python train.py --d_model=128 --n_head=4 --d_mlp=320 --rope_base=10000.0 --qk_norm=true --tie_embeddings=false --init="normal" --init_std_up=0.0442 --lr=0.00175 --warmup_steps=267 --decay_fraction=0.93
Each number is 50 + 10 x the weight over its row's rms, rounded and kept within 0 to 99. Layers, rows and columns count from 0. The size before them is the row's rms in percent of the matrix's.

# layer 4 MLP up, 320x128, rms 0.0968, rows 263-279, columns 64-127
109:43 52 61 49 50 59 40 67 56 44 37 42 57 63 36 52 46 49 56 44 38 47 59 51 45 55 49 46 65 63 67 59 42 39 49 52 64 56 51 66 58 38 58 42 48 45 37 36 59 28 45 51 47 51 41 45 38 45 60 55 48 58 43 68
104:55 49 57 40 45 45 44 59 43 45 51 52 60 51 61 50 59 53 35 57 65 38 49 40 45 50 53 48 58 23 56 35 59 66 55 64 35 50 45 54 53 43 34 51 50 72 54 44 28 56 51 42 65 52 53 57 48 45 59 55 51 60 25 49
103:56 61 41 42 36 48 36 58 67 21 41 56 56 54 43 51 40 40 43 47 68 56 55 50 54 41 47 63 49 41 49 43 43 58 62 40 42 28 55 35 49 53 43 48 56 63 51 44 45 63 47 67 63 42 52 54 42 54 57 65 41 57 43 41
102:48 42 46 44 64 49 40 56 60 54 70 45 55 60 60 57 57 40 45 56 54 46 36 67 53 31 42 53 50 48 43 52 73 47 58 67 47 46 52 68 65 52 61 61 67 48 42 45 40 43 53 40 48 49 55 50 64 54 57 41 46 70 35 54
103:60 64 53 43 35 51 50 57 41 14 52 77 59 55 51 56 40 55 55 46 65 54 67 32 43 43 47 45 62 72 49 61 53 50 50 52 43 41 59 58 56 60 44 54 68 53 51 52 56 50 52 46 57 37 60 42 42 64 38 49 41 43 43 47
096:30 54 40 42 55 29 46 52 45 45 51 41 59 60 56 48 51 55 37 57 35 68 37 36 62 42 49 58 60 46 56 53 61 67 48 55 47 52 49 69 40 42 59 38 39 53 40 42 57 56 47 51 53 44 44 48 33 50 35 33 50 76 50 49
111:43 34 45 39 41 46 40 35 61 57 37 42 44 55 59 68 70 38 64 47 47 38 53 37 49 76 55 47 58 31 53 50 47 54 43 31 51 50 45 58 54 40 51 49 36 53 44 48 39 41 54 50 50 56 43 38 58 53 47 58 43 61 52 67
111:60 67 42 41 62 52 61 53 65 70 63 54 54 47 48 53 43 78 50 52 62 43 34 38 53 59 69 68 60 48 49 49 55 46 55 40 53 40 65 51 50 56 44 41 46 40 47 40 58 66 53 64 35 59 45 43 55 56 74 58 39 40 46 48
107:54 50 56 49 37 46 56 61 48 45 21 56 52 59 58 45 33 51 48 47 57 52 50 41 40 48 56 43 64 52 75 58 46 72 66 43 46 61 44 55 51 36 48 42 57 39 40 41 71 50 50 51 35 68 74 50 46 59 55 61 52 42 57 39
099:49 45 52 25 54 39 54 69 58 38 65 43 54 60 40 59 32 55 49 60 34 35 61 51 64 55 47 52 60 37 37 46 60 56 55 72 54 51 67 61 48 44 46 55 43 56 33 42 43 51 53 47 48 53 51 53 53 30 32 37 48 62 53 49
100:46 51 63 36 55 57 62 60 56 51 50 56 73 46 46 46 65 47 48 67 55 39 49 63 49 45 32 57 52 60 52 64 55 26 65 55 46 41 52 48 35 52 68 57 49 46 60 60 53 42 25 28 27 61 36 56 34 55 60 64 48 53 56 42
096:50 46 27 37 40 67 38 38 50 45 46 55 36 60 46 32 61 47 81 38 55 51 61 46 38 68 68 50 42 64 60 49 44 42 39 32 48 52 45 47 61 60 42 51 43 55 42 57 65 51 56 50 55 46 61 35 47 43 58 58 47 63 45 40
091:52 52 38 59 50 44 49 52 38 40 53 42 57 53 58 46 38 52 40 36 63 63 58 52 56 43 36 29 53 65 42 36 54 40 62 50 40 47 38 43 34 27 59 35 46 62 49 66 51 45 54 52 33 45 65 54 55 48 55 30 53 56 56 58
108:40 18 63 36 51 52 41 51 63 62 50 44 55 55 48 57 49 65 52 43 50 37 51 53 21 69 31 58 48 31 46 71 41 70 50 52 60 49 54 47 56 51 61 60 38 60 54 58 60 51 33 55 49 50 44 83 66 56 53 57 48 47 56 49
095:54 46 43 49 46 63 37 56 63 47 47 53 39 65 44 39 49 62 35 41 54 50 52 54 65 36 72 48 42 53 50 53 59 63 50 43 57 53 41 36 20 46 51 46 44 53 53 46 45 75 56 51 53 64 44 52 63 55 69 41 46 40 48 58
095:60 48 45 48 55 39 52 37 37 57 64 50 60 47 62 33 53 57 55 57 37 33 50 49 42 38 58 56 49 42 44 45 46 51 57 41 53 48 32 73 53 47 40 46 71 18 58 48 62 51 59 60 53 35 54 39 48 45 47 45 50 49 40 46
102:59 13 62 50 44 61 47 33 36 55 51 37 46 38 59 58 73 50 59 41 42 47 63 63 62 49 64 75 63 44 34 55 50 39 39 63 57 53 59 56 49 45 46 47 44 59 46 52 45 55 52 53 42 39 41 45 55 38 27 44 55 47 55 49
# layer 4 MLP down (transposed), 320x128, rms 0.0952, rows 263-279, columns 64-127
111:40 45 31 40 56 40 41 52 43 68 34 50 63 40 52 47 43 57 60 42 39 39 61 49 55 56 64 37 45 59 58 49 51 68 61 56 61 55 51 52 40 46 63 59 33 45 45 45 65 30 26 35 67 36 44 52 64 63 57 33 67 60 41 61
102:69 57 55 38 37 49 58 40 68 36 38 54 46 50 51 52 43 45 46 60 58 65 60 61 57 45 38 54 53 42 34 39 44 74 53 57 48 39 59 58 46 50 29 51 42 46 51 63 40 48 46 45 41 49 39 31 44 55 56 50 30 57 52 48
106:83 46 61 50 53 49 44 45 66 67 67 53 58 45 53 54 43 48 40 53 51 51 44 46 35 45 47 63 45 56 33 41 43 49 37 47 49 35 48 57 57 53 44 68 48 68 51 49 44 51 47 38 52 41 49 62 55 38 48 45 14 64 71 52
103:46 51 67 56 33 66 62 44 54 37 47 54 53 48 55 65 55 31 44 56 52 59 40 51 47 53 39 51 27 57 43 57 60 25 36 38 54 46 52 39 47 50 43 47 58 47 54 72 50 50 30 40 62 44 56 34 64 63 51 29 66 50 66 73
103:51 52 50 32 45 54 54 44 56 42 67 69 41 70 58 61 44 51 48 46 53 41 56 50 52 58 38 69 62 58 51 46 47 60 32 62 53 57 51 48 49 48 41 41 42 51 47 58 40 40 47 41 60 56 47 51 54 54 56 59 39 30 64 48
099:27 39 60 63 49 66 47 63 45 64 30 48 49 56 59 43 46 55 66 46 42 38 49 53 44 47 63 57 51 47 57 48 27 38 51 48 44 38 41 70 60 53 36 40 47 67 47 42 50 81 49 41 53 62 40 62 42 54 59 42 23 30 62 40
107:32 57 36 49 42 51 50 46 45 60 38 33 58 49 41 58 50 57 55 43 40 60 66 64 50 41 48 57 58 37 66 43 56 43 46 49 42 65 54 55 32 37 53 29 43 50 41 51 42 66 45 47 57 67 43 37 35 53 60 53 76 44 46 45
108:65 65 50 66 39 46 39 38 55 52 58 48 71 45 48 43 43 58 61 58 35 30 63 35 44 50 54 51 52 51 42 55 60 48 42 49 51 34 55 39 50 44 32 43 61 38 50 36 59 46 79 53 44 61 48 41 45 39 51 54 42 64 54 51
106:47 38 62 60 42 48 64 62 66 21 67 46 53 49 64 54 57 49 67 53 52 58 54 48 36 52 43 62 55 54 36 37 46 46 43 48 39 38 55 49 38 51 30 46 47 42 51 53 45 46 46 47 59 46 58 44 59 57 62 49 55 32 49 51
100:65 47 53 27 40 39 59 50 42 39 55 49 72 47 66 61 42 59 56 38 65 56 47 53 57 45 55 50 49 38 66 57 59 57 34 49 58 58 62 50 55 46 30 64 58 57 47 65 44 41 31 47 54 52 36 43 44 44 42 50 38 51 57 56
103:61 26 64 30 77 48 57 37 47 49 58 56 47 54 61 42 44 42 41 50 44 52 66 60 55 56 50 47 47 50 52 49 51 58 47 39 35 57 52 72 60 35 54 39 52 53 45 47 45 51 54 35 37 68 61 54 50 43 52 58 44 37 60 55
094:56 38 50 52 43 64 46 41 55 44 35 64 56 54 57 56 33 63 33 50 49 33 65 47 54 51 47 63 57 70 56 49 31 66 44 63 49 42 48 38 43 32 31 45 57 43 42 43 55 57 44 41 58 49 38 76 58 51 36 49 88 56 59 55
092:47 40 56 51 50 64 48 29 40 53 40 48 60 57 53 30 57 36 63 57 41 66 61 33 63 57 63 58 59 50 37 41 47 50 41 67 40 32 40 33 47 68 57 53 60 51 56 66 46 38 46 62 68 44 55 75 45 60 34 60 54 36 53 52
104:18 44 57 50 49 54 47 57 51 72 40 45 40 56 61 51 63 39 36 30 43 41 50 47 38 39 46 53 38 33 57 63 64 47 51 52 62 45 59 50 38 48 72 46 33 47 45 45 42 60 44 39 49 53 41 53 56 47 51 67 38 49 43 45
096:48 52 42 51 46 58 52 53 57 54 41 53 52 51 49 57 39 42 46 51 56 48 38 54 65 50 43 57 46 79 50 56 31 49 40 78 65 73 40 25 51 52 53 65 56 58 45 53 60 47 47 50 59 54 48 63 45 57 50 53 67 37 51 43
093:28 54 50 53 45 53 42 52 33 53 61 57 44 52 50 51 58 63 44 36 44 54 45 50 49 71 61 71 41 48 59 60 55 55 56 58 45 50 53 44 62 38 27 49 46 45 60 60 53 58 64 49 55 37 45 51 51 39 43 38 42 75 60 55
100:23 55 43 42 47 42 63 40 46 71 39 57 65 39 59 46 42 48 47 38 52 57 42 59 59 66 38 50 45 46 50 50 51 49 71 47 54 48 45 38 58 48 73 35 50 48 64 50 53 48 42 51 53 59 51 42 40 43 64 40 44 52 51 65
# layer 4 MLP gate, 320x128, rms 0.109, rows 264-280, columns 64-127
101:48 59 50 41 44 47 61 48 32 52 63 42 37 47 65 50 49 43 60 46 58 58 47 53 54 42 47 74 37 47 56 54 57 54 58 48 51 61 50 60 50 47 48 43 52 40 44 34 60 54 58 61 47 46 56 62 56 46 51 55 59 54 42 38
104:48 58 50 38 40 33 37 70 49 32 48 58 53 57 48 33 58 51 61 53 49 57 50 53 44 60 58 62 55 42 58 55 64 49 62 63 35 53 53 30 47 41 21 49 59 39 59 37 56 62 43 73 39 56 48 41 47 53 65 44 60 48 35 45
101:45 68 58 47 30 29 58 51 41 37 58 52 50 41 47 57 48 54 38 67 66 71 73 54 68 51 61 53 73 57 43 28 45 50 38 37 52 54 63 43 49 46 47 55 42 60 55 52 57 56 43 60 52 45 50 55 50 70 36 64 50 50 54 45
101:46 54 41 40 37 46 55 62 30 55 43 61 70 53 46 48 52 49 56 50 56 56 60 47 38 56 49 48 55 49 60 47 75 59 54 59 51 48 59 54 60 43 38 80 47 58 45 51 55 49 32 49 49 45 62 45 59 61 58 43 43 69 57 57
095:54 37 30 45 36 43 59 60 32 57 36 44 51 61 59 42 46 40 48 53 49 58 50 58 64 39 64 50 53 52 32 45 61 58 58 60 34 59 45 44 63 27 65 48 46 29 59 42 41 54 63 47 54 55 50 68 51 53 41 49 52 53 46 46
105:54 66 35 37 48 43 45 59 40 47 55 53 62 54 39 63 56 57 39 60 53 58 63 43 61 53 60 46 46 52 46 31 45 61 42 44 55 54 60 56 46 53 37 51 61 33 35 43 62 56 56 49 42 39 52 50 39 46 61 59 63 52 36 67
098:46 56 55 49 41 57 30 68 52 44 48 55 66 51 41 64 45 35 49 48 38 68 52 55 59 55 54 48 58 37 60 55 46 44 47 59 51 60 54 56 47 47 45 62 69 39 54 53 64 53 49 55 50 32 48 63 53 51 64 49 58 50 68 60
109:38 31 51 44 61 70 33 45 43 56 50 44 43 47 53 36 66 54 35 60 60 49 73 44 45 58 55 42 34 56 59 51 61 42 55 63 54 58 33 41 40 52 44 55 51 57 47 45 62 46 47 57 46 48 51 52 46 54 31 49 61 63 46 43
093:40 51 29 63 42 54 43 33 40 49 52 39 75 52 61 52 49 47 53 49 59 64 72 37 52 55 55 53 44 66 35 47 57 52 48 46 48 51 38 58 32 39 48 65 64 60 62 58 51 52 41 49 43 37 36 40 60 61 38 43 52 41 45 71
113:42 72 42 42 52 41 44 53 49 60 66 47 64 54 37 66 50 50 63 47 55 60 46 35 58 70 55 50 42 65 46 52 48 32 54 44 40 51 57 57 60 63 33 61 68 57 37 38 37 27 56 60 46 42 32 56 48 69 51 56 54 66 51 51
091:42 42 49 48 44 54 62 64 54 59 35 60 71 66 55 57 40 64 27 45 48 45 50 53 53 45 59 46 65 57 46 62 67 47 72 53 34 56 54 59 48 63 63 54 65 51 44 44 44 36 55 43 39 37 42 47 42 53 44 47 55 49 41 54
082:39 39 54 40 57 49 45 63 46 46 58 53 51 56 48 62 53 46 55 30 50 50 50 59 41 62 46 58 38 55 33 54 60 63 71 47 66 42 45 45 53 48 20 59 47 49 62 38 54 61 40 51 49 46 70 52 59 56 33 44 53 44 38 56
121:47 32 52 42 48 64 61 51 40 51 37 46 58 60 36 38 41 34 45 40 57 45 56 34 39 58 40 44 31 43 26 42 65 58 67 60 29 62 40 49 46 48 34 50 58 59 43 37 51 48 48 52 44 42 50 52 33 53 50 47 68 44 54 65
093:62 51 53 47 49 51 34 41 39 44 49 48 57 51 47 40 45 54 66 49 35 57 50 56 59 37 55 46 38 61 59 62 63 41 45 53 38 51 64 34 65 64 59 56 66 54 51 37 67 44 41 46 50 36 58 72 52 47 54 68 49 54 52 52
089:56 65 50 52 48 42 57 47 48 33 40 62 41 47 37 25 43 48 61 48 39 49 35 39 57 44 35 32 37 53 55 42 52 57 50 51 38 54 49 43 54 55 52 40 59 51 49 35 58 40 42 34 39 44 44 52 39 55 36 70 57 42 60 61
096:34 37 39 50 50 49 34 62 51 43 58 35 36 49 51 43 52 37 48 60 29 43 53 49 52 61 49 61 45 45 38 30 63 31 44 50 46 57 54 53 40 51 45 56 50 56 57 44 44 58 30 51 43 41 51 50 56 46 41 35 55 55 51 42
106:41 53 39 49 31 44 40 60 42 54 48 44 54 57 55 49 56 44 45 40 62 48 61 52 47 58 62 49 35 56 75 51 49 45 55 72 60 66 47 50 56 59 33 46 46 35 61 45 65 50 44 48 46 51 26 28 56 60 56 43 57 53 46 58